{"n_head": 4, "norm": "rmsnorm", "norm_eps": 1e-06, "rope_fraction": 1.0, "lr": 0.00209, "grad_clip": 1.0, "doc_mask": true}
Each number is 50 + 12 x the weight over its row's rms, rounded and kept within 0 to 99. Layers, rows and columns count from 0. The size before them is the row's rms in percent of the matrix's.

# layer 2 MLP up, 896x224, rms 0.105, rows 273-301, columns 112-167
105:57 37 47 49 57 53 34 66 63 43 45 44 64 56 41 56 59 69 61 69 57 63 58 67 47 29 43 30 48 54 57 66 51 30 58 59 65 78 66 56 59 50 40 36 50 61 49 78 39 44 58 64 63 53 71 60
108:58 43 35 60 71 64 50 68 49 51 41 52 57 59 52 27 47 51 57 55 61 50 47 46 44 46 60 75 53 50 58 66 50 49 53 57 49 51 52 53 41 41 65 45 16 54 48 68 77 25 44 59 50 44 61 45
102:56 55 29 73 58 42 57 36 41 47 49 51 63 60 53 53 42 97 42 61 34 55 59 54 49 25 54 72 48 52 37 39 58 47 54 45 55 42 42 50 43 67 53 39 44 38 57 61 52 41 67 52 50 38 41 34
101:41 71 50 63 79 52 60 41 55 34 37 39 47 51 56 73 68 41 39 40 48 31 69 36 49 37 39 72 49 38 41 57 64 47 63 55 54 62 49 32 38 42 56 43 35 48 17 61 37 53 65 28 44 47 67 38
100:57 39 35 58 58 55 67 60 75 46 54 47 55 66 44 82 56 53 44 57 82 44 55 47 44 45 48 55 57 38 46 51 47 66 56 48 49 39 33 52 86 58 40 60 60 54 57 52 43 39 41 40 58 43 78 64
096:55 53 54 42 36 69 58 62 55 52 52 38 55 72 43 18 41 44 43 64 68 71 36 58 40 42 30 51 48 45 59 44 36 36 54 68 67 53 50 30 45 69 74 49 45 68 33 63 65 52 61 54 41 58 66 39
099:34 63 29 46 62 47 41 57 41 59 54 33 54 48 67 37 49 54 44 44 51 63 57 08 43 47 55 59 33 38 43 53 56 46 51 49 47 59 72 24 54 33 57 41 30 65 51 61 25 37 39 51 51 42 37 41
093:26 40 34 37 63 63 27 58 53 56 49 40 72 68 27 51 38 60 50 24 40 46 60 39 58 40 49 65 32 57 41 69 40 55 76 51 50 43 37 54 69 56 41 50 51 50 47 60 38 32 46 38 18 43 66 31
103:52 40 48 27 68 69 41 52 69 49 68 54 51 74 68 70 59 53 48 47 50 58 47 36 30 39 31 32 58 41 52 49 50 63 38 83 38 38 56 51 45 63 64 58 50 37 49 42 40 37 72 56 69 56 47 33
101:42 52 42 26 42 61 45 49 51 43 46 65 49 66 38 42 45 33 38 27 37 60 55 37 83 34 55 64 43 33 45 48 60 31 58 69 60 58 37 51 54 76 55 58 47 52 37 54 69 43 83 47 53 56 64 55
105:75 62 58 45 36 54 47 57 51 38 71 46 46 66 40 58 44 46 48 52 36 66 72 46 25 57 50 49 64 72 52 55 37 45 55 45 45 34 38 49 68 54 43 67 27 34 52 58 28 32 55 32 45 45 70 35
103:46 29 48 63 23 47 51 40 36 64 64 50 58 43 33 61 47 72 56 51 52 43 42 48 27 56 59 49 79 53 30 60 45 50 77 52 38 56 56 58 49 52 34 57 41 79 47 62 66 84 65 38 23 34 41 67
098:48 45 35 61 63 36 63 53 45 42 39 52 56 43 49 63 66 68 36 40 60 57 54 52 51 34 75 46 32 37 68 49 64 27 32 63 64 38 26 49 56 61 59 37 32 48 39 53 59 57 42 47 52 51 74 60
101:53 75 57 53 57 54 57 46 69 53 64 63 47 77 45 42 64 47 26 69 36 43 52 41 63 35 50 59 75 37 48 55 35 62 57 33 68 58 44 45 43 48 36 52 35 44 64 51 63 57 32 41 43 57 62 44
101:44 44 39 53 52 60 65 52 60 86 73 53 58 53 27 59 51 54 67 55 49 41 49 57 45 45 42 37 65 55 51 51 45 44 51 64 73 42 62 63 31 49 37 21 33 47 56 53 50 27 59 59 40 69 66 35
095:55 50 47 51 39 50 53 38 47 40 61 46 60 41 41 45 55 39 37 64 59 60 57 57 17 65 16 47 40 26 55 36 57 47 78 39 54 38 48 46 63 57 41 59 29 40 35 51 44 55 32 37 53 48 55 68
094:61 43 34 32 73 60 54 49 44 57 52 45 42 46 59 40 62 51 60 38 54 26 32 53 71 50 41 46 59 75 67 43 15 53 48 71 40 64 29 52 55 76 54 44 34 55 55 43 43 36 52 70 33 47 63 64
101:30 81 79 62 60 60 46 76 67 49 49 44 55 52 49 29 57 53 46 46 71 38 57 58 47 56 58 60 76 50 52 39 27 44 52 24 55 54 54 43 25 60 55 51 60 67 43 43 68 46 62 48 37 54 51 38
103:49 38 55 52 57 64 52 64 45 49 32 52 47 36 68 31 64 60 56 50 41 74 61 61 62 61 54 35 62 58 58 59 59 17 41 62 49 55 42 40 62 47 42 35 54 49 37 54 66 61 49 32 39 30 61 44
099:69 39 41 40 61 61 63 69 49 37 44 43 61 60 39 56 43 34 57 66 57 56 62 53 53 55 55 60 54 50 54 69 48 58 72 61 51 43 45 49 49 50 31 54 42 65 45 66 57 71 42 41 50 39 63 42
108:40 56 44 28 50 55 43 49 52 52 66 62 59 42 50 68 62 61 35 62 30 28 51 56 37 60 29 37 43 40 42 60 46 44 54 42 54 53 44 29 36 29 53 65 58 36 37 73 45 31 50 55 54 22 61 36
097:52 52 42 45 57 66 37 72 44 67 58 50 44 49 59 57 48 19 37 37 71 42 43 44 65 49 46 48 31 65 34 59 37 62 29 53 40 56 51 63 48 69 63 52 44 51 50 56 30 53 52 45 47 48 39 53
107:31 42 43 63 51 46 35 35 54 41 40 25 72 48 68 49 48 76 65 50 68 65 61 34 41 44 44 54 40 76 24 67 46 40 45 59 40 61 28 47 64 43 55 54 57 70 61 74 59 48 67 59 49 59 36 33
105:44 59 39 60 47 55 69 48 56 55 57 46 57 46 54 49 43 51 77 61 59 57 54 54 66 28 48 38 61 76 34 59 46 47 53 71 52 42 82 44 69 58 46 43 49 66 43 63 38 51 55 55 40 56 57 52
107:64 70 33 58 52 40 61 53 57 50 49 48 48 55 49 39 60 46 37 47 48 53 63 26 40 58 42 50 41 38 58 53 38 64 33 44 59 67 45 38 63 46 48 56 59 68 58 51 47 37 63 43 47 22 29 51
104:35 51 37 35 50 54 35 42 56 52 51 37 72 64 53 41 52 69 61 50 58 45 58 51 43 58 67 42 55 51 57 47 44 48 82 41 34 46 39 38 62 40 60 70 40 48 29 65 32 73 51 50 37 66 43 51
099:40 41 50 54 47 62 52 45 52 61 30 51 61 57 48 69 45 39 39 66 40 56 38 35 33 61 35 63 39 33 72 49 45 43 46 56 53 50 37 48 67 53 46 58 50 86 18 65 52 35 45 30 30 48 44 50
100:47 65 60 48 63 56 58 48 59 49 56 43 63 51 35 43 78 22 40 53 47 52 44 39 48 65 60 43 71 57 45 49 43 16 54 56 82 52 48 27 62 69 54 48 54 48 60 59 60 59 56 41 37 70 38 45
099:56 33 56 55 64 68 44 36 57 24 48 42 42 63 56 58 59 58 28 51 64 51 44 46 38 21 55 72 34 32 55 49 63 54 32 61 39 64 43 17 65 34 47 58 60 51 43 57 65 38 55 33 62 46 81 53
# layer 2 MLP down (transposed), 896x224, rms 0.0944, rows 273-301, columns 112-167
102:59 41 52 52 55 56 48 49 49 53 54 45 34 65 42 48 49 63 28 51 74 61 34 28 55 35 43 63 74 59 54 84 50 37 70 44 42 61 51 42 42 34 64 52 36 55 43 54 53 53 50 55 62 46 58 59
110:46 49 60 30 44 37 29 47 66 67 46 41 37 37 24 44 56 48 45 49 37 30 58 46 54 52 63 41 53 52 40 62 43 41 30 56 53 52 62 60 43 34 26 41 65 43 50 47 55 39 38 67 36 59 73 51
098:46 60 51 33 53 51 36 51 42 58 45 57 47 32 35 68 69 72 60 68 43 30 44 43 42 29 29 54 41 48 51 52 56 49 37 56 46 47 33 76 55 47 50 40 62 63 75 60 36 64 47 50 48 37 36 67
100:36 44 42 44 29 44 66 51 43 39 68 52 44 57 47 39 60 60 48 48 66 31 44 56 52 37 41 47 53 42 32 64 47 49 42 49 39 59 52 53 73 62 41 60 44 56 53 44 41 60 39 34 37 47 65 32
095:29 50 70 61 27 59 42 18 46 48 38 52 40 58 42 45 43 48 53 44 55 40 56 54 61 44 47 53 40 48 55 72 57 38 50 30 62 49 52 30 42 49 74 54 66 59 59 59 49 53 41 66 62 50 44 42
097:48 55 66 56 61 47 28 50 53 40 49 31 53 44 69 49 35 64 52 60 23 52 47 63 58 46 66 57 28 61 54 46 40 60 57 41 45 38 53 68 22 56 49 45 43 23 44 44 51 23 40 39 37 67 39 61
098:50 45 58 40 44 72 46 63 18 41 45 56 68 46 43 51 58 45 46 39 38 42 45 79 53 63 52 42 56 44 29 31 54 53 59 49 40 57 25 52 51 53 67 59 73 32 50 31 44 58 46 58 46 69 47 57
085:41 64 69 45 47 51 46 67 01 58 38 44 38 47 47 64 55 50 55 66 58 54 62 65 68 42 72 38 53 61 51 63 51 40 45 44 50 34 68 53 63 67 53 60 40 69 33 46 57 49 64 45 36 46 55 35
099:53 43 51 68 48 41 41 50 34 59 37 43 57 38 54 72 34 63 57 62 44 74 35 56 55 57 39 24 34 48 54 60 43 46 40 51 51 48 39 42 36 53 40 60 22 47 56 64 50 51 45 62 68 31 45 70
099:61 58 35 62 40 44 48 61 57 53 64 50 46 54 35 65 61 58 85 58 33 64 42 64 41 41 29 58 58 67 37 66 59 76 47 31 31 42 55 59 61 66 60 52 45 40 47 33 53 27 47 52 73 62 51 50
099:34 33 55 55 39 51 62 60 52 65 50 23 56 32 60 35 34 18 44 82 60 50 66 23 63 47 42 55 40 48 37 67 58 56 50 41 44 58 50 43 43 30 70 41 32 37 63 47 39 45 45 47 55 60 59 55
102:38 63 52 63 47 47 60 50 54 45 41 44 59 34 65 60 49 55 50 62 50 38 54 38 73 40 52 63 50 58 51 67 60 45 48 36 58 40 45 45 63 41 57 51 37 23 56 52 47 43 57 27 54 51 34 40
098:53 58 46 36 63 54 47 41 28 41 34 63 33 46 45 43 57 52 49 69 67 55 29 39 57 59 48 36 49 40 30 54 44 62 27 44 37 69 49 53 37 57 58 58 35 61 39 63 69 39 54 50 52 59 61 57
100:34 51 46 49 50 43 57 51 77 36 57 79 63 56 35 56 59 48 20 44 34 62 55 25 56 31 51 35 51 51 36 58 52 64 42 54 54 58 60 68 55 71 53 68 61 64 56 56 36 23 25 49 47 58 40 53
102:66 68 60 44 68 51 62 37 36 58 33 63 62 39 58 65 37 57 39 48 40 75 53 45 63 28 46 35 51 42 33 42 41 48 58 57 76 23 46 57 55 56 33 57 48 36 48 51 45 37 48 41 64 41 29 62
093:42 62 45 58 55 36 41 56 42 47 70 37 36 51 67 45 43 56 24 62 47 48 72 33 59 41 39 50 43 69 57 59 62 33 43 37 55 71 50 52 60 39 40 52 70 47 68 60 53 42 48 45 57 46 48 43
101:76 53 45 51 57 67 35 31 79 49 44 70 57 55 58 46 34 56 76 51 29 56 36 42 51 70 45 63 50 37 55 35 55 30 45 59 47 30 64 49 38 61 46 43 73 39 24 69 52 45 39 58 57 60 62 42
103:58 48 37 62 52 50 48 43 34 45 56 56 21 48 42 41 45 32 65 37 53 43 50 33 47 59 55 22 28 66 58 26 54 53 70 67 68 37 43 40 60 52 38 54 62 58 48 44 48 51 36 72 47 55 52 53
099:64 54 47 45 38 47 43 46 60 43 31 52 34 59 57 48 77 65 61 84 53 65 49 32 61 36 57 47 52 42 36 72 64 59 61 50 53 82 32 43 47 35 48 51 56 62 55 55 48 47 18 81 45 43 53 56
098:44 49 28 35 40 36 55 46 67 67 47 53 35 63 42 68 50 24 47 41 63 28 40 63 87 50 59 45 44 37 52 56 56 43 36 51 64 35 58 69 61 52 62 66 51 57 52 43 50 62 60 48 31 64 66 44
106:56 35 51 59 37 47 63 46 59 58 53 41 45 54 63 62 68 76 54 70 21 22 60 57 42 50 49 44 52 47 54 42 61 33 67 48 43 48 47 35 70 54 34 31 43 70 36 48 51 49 58 54 54 64 48 40
095:44 50 51 52 27 62 37 43 29 38 65 35 47 43 48 44 40 67 47 53 51 32 55 24 60 43 66 51 42 54 54 51 61 60 35 55 43 48 32 52 75 64 54 45 60 62 66 35 62 73 25 59 40 59 68 45
109:50 57 55 43 41 33 54 57 73 46 44 37 45 56 55 58 53 73 26 62 48 56 63 56 42 51 34 57 52 51 72 50 62 35 39 43 59 38 35 65 48 56 57 51 61 39 25 45 73 54 45 40 82 41 44 72
103:57 40 46 36 55 44 35 42 58 65 71 45 54 29 41 46 43 58 47 48 73 53 43 57 51 42 37 55 57 39 63 61 77 41 39 56 84 43 39 47 55 56 45 53 65 46 59 67 48 39 55 40 67 46 52 59
107:51 53 22 40 51 42 51 45 60 39 62 68 55 72 51 62 65 61 64 70 73 44 55 48 46 46 39 79 59 62 25 28 62 51 48 60 56 47 55 41 27 52 61 36 54 56 53 65 57 35 44 45 26 91 58 45
106:43 57 19 36 65 43 53 36 73 54 29 30 49 29 67 30 53 47 55 54 46 41 40 35 54 42 70 51 36 61 49 66 30 54 50 54 54 57 32 30 48 46 28 59 49 53 40 67 54 30 43 46 70 54 53 48
104:46 55 53 31 31 56 47 58 87 79 70 47 61 51 52 72 65 57 57 46 46 56 57 51 58 11 52 60 50 72 31 19 65 60 39 49 52 68 44 62 50 43 55 43 47 41 50 41 39 39 45 44 45 46 40 59
103:62 37 41 63 50 46 56 21 57 53 35 33 59 56 65 31 61 62 61 45 52 50 53 60 47 75 75 35 50 43 31 59 56 50 40 44 72 59 42 40 46 44 25 57 34 53 39 52 58 58 68 43 63 55 53 55
096:59 42 70 48 48 55 30 48 49 51 51 62 28 59 60 38 73 45 61 50 39 51 37 47 44 66 77 73 44 29 56 35 62 65 29 67 43 74 48 41 51 26 54 37 75 36 56 49 40 55 59 58 57 44 69 58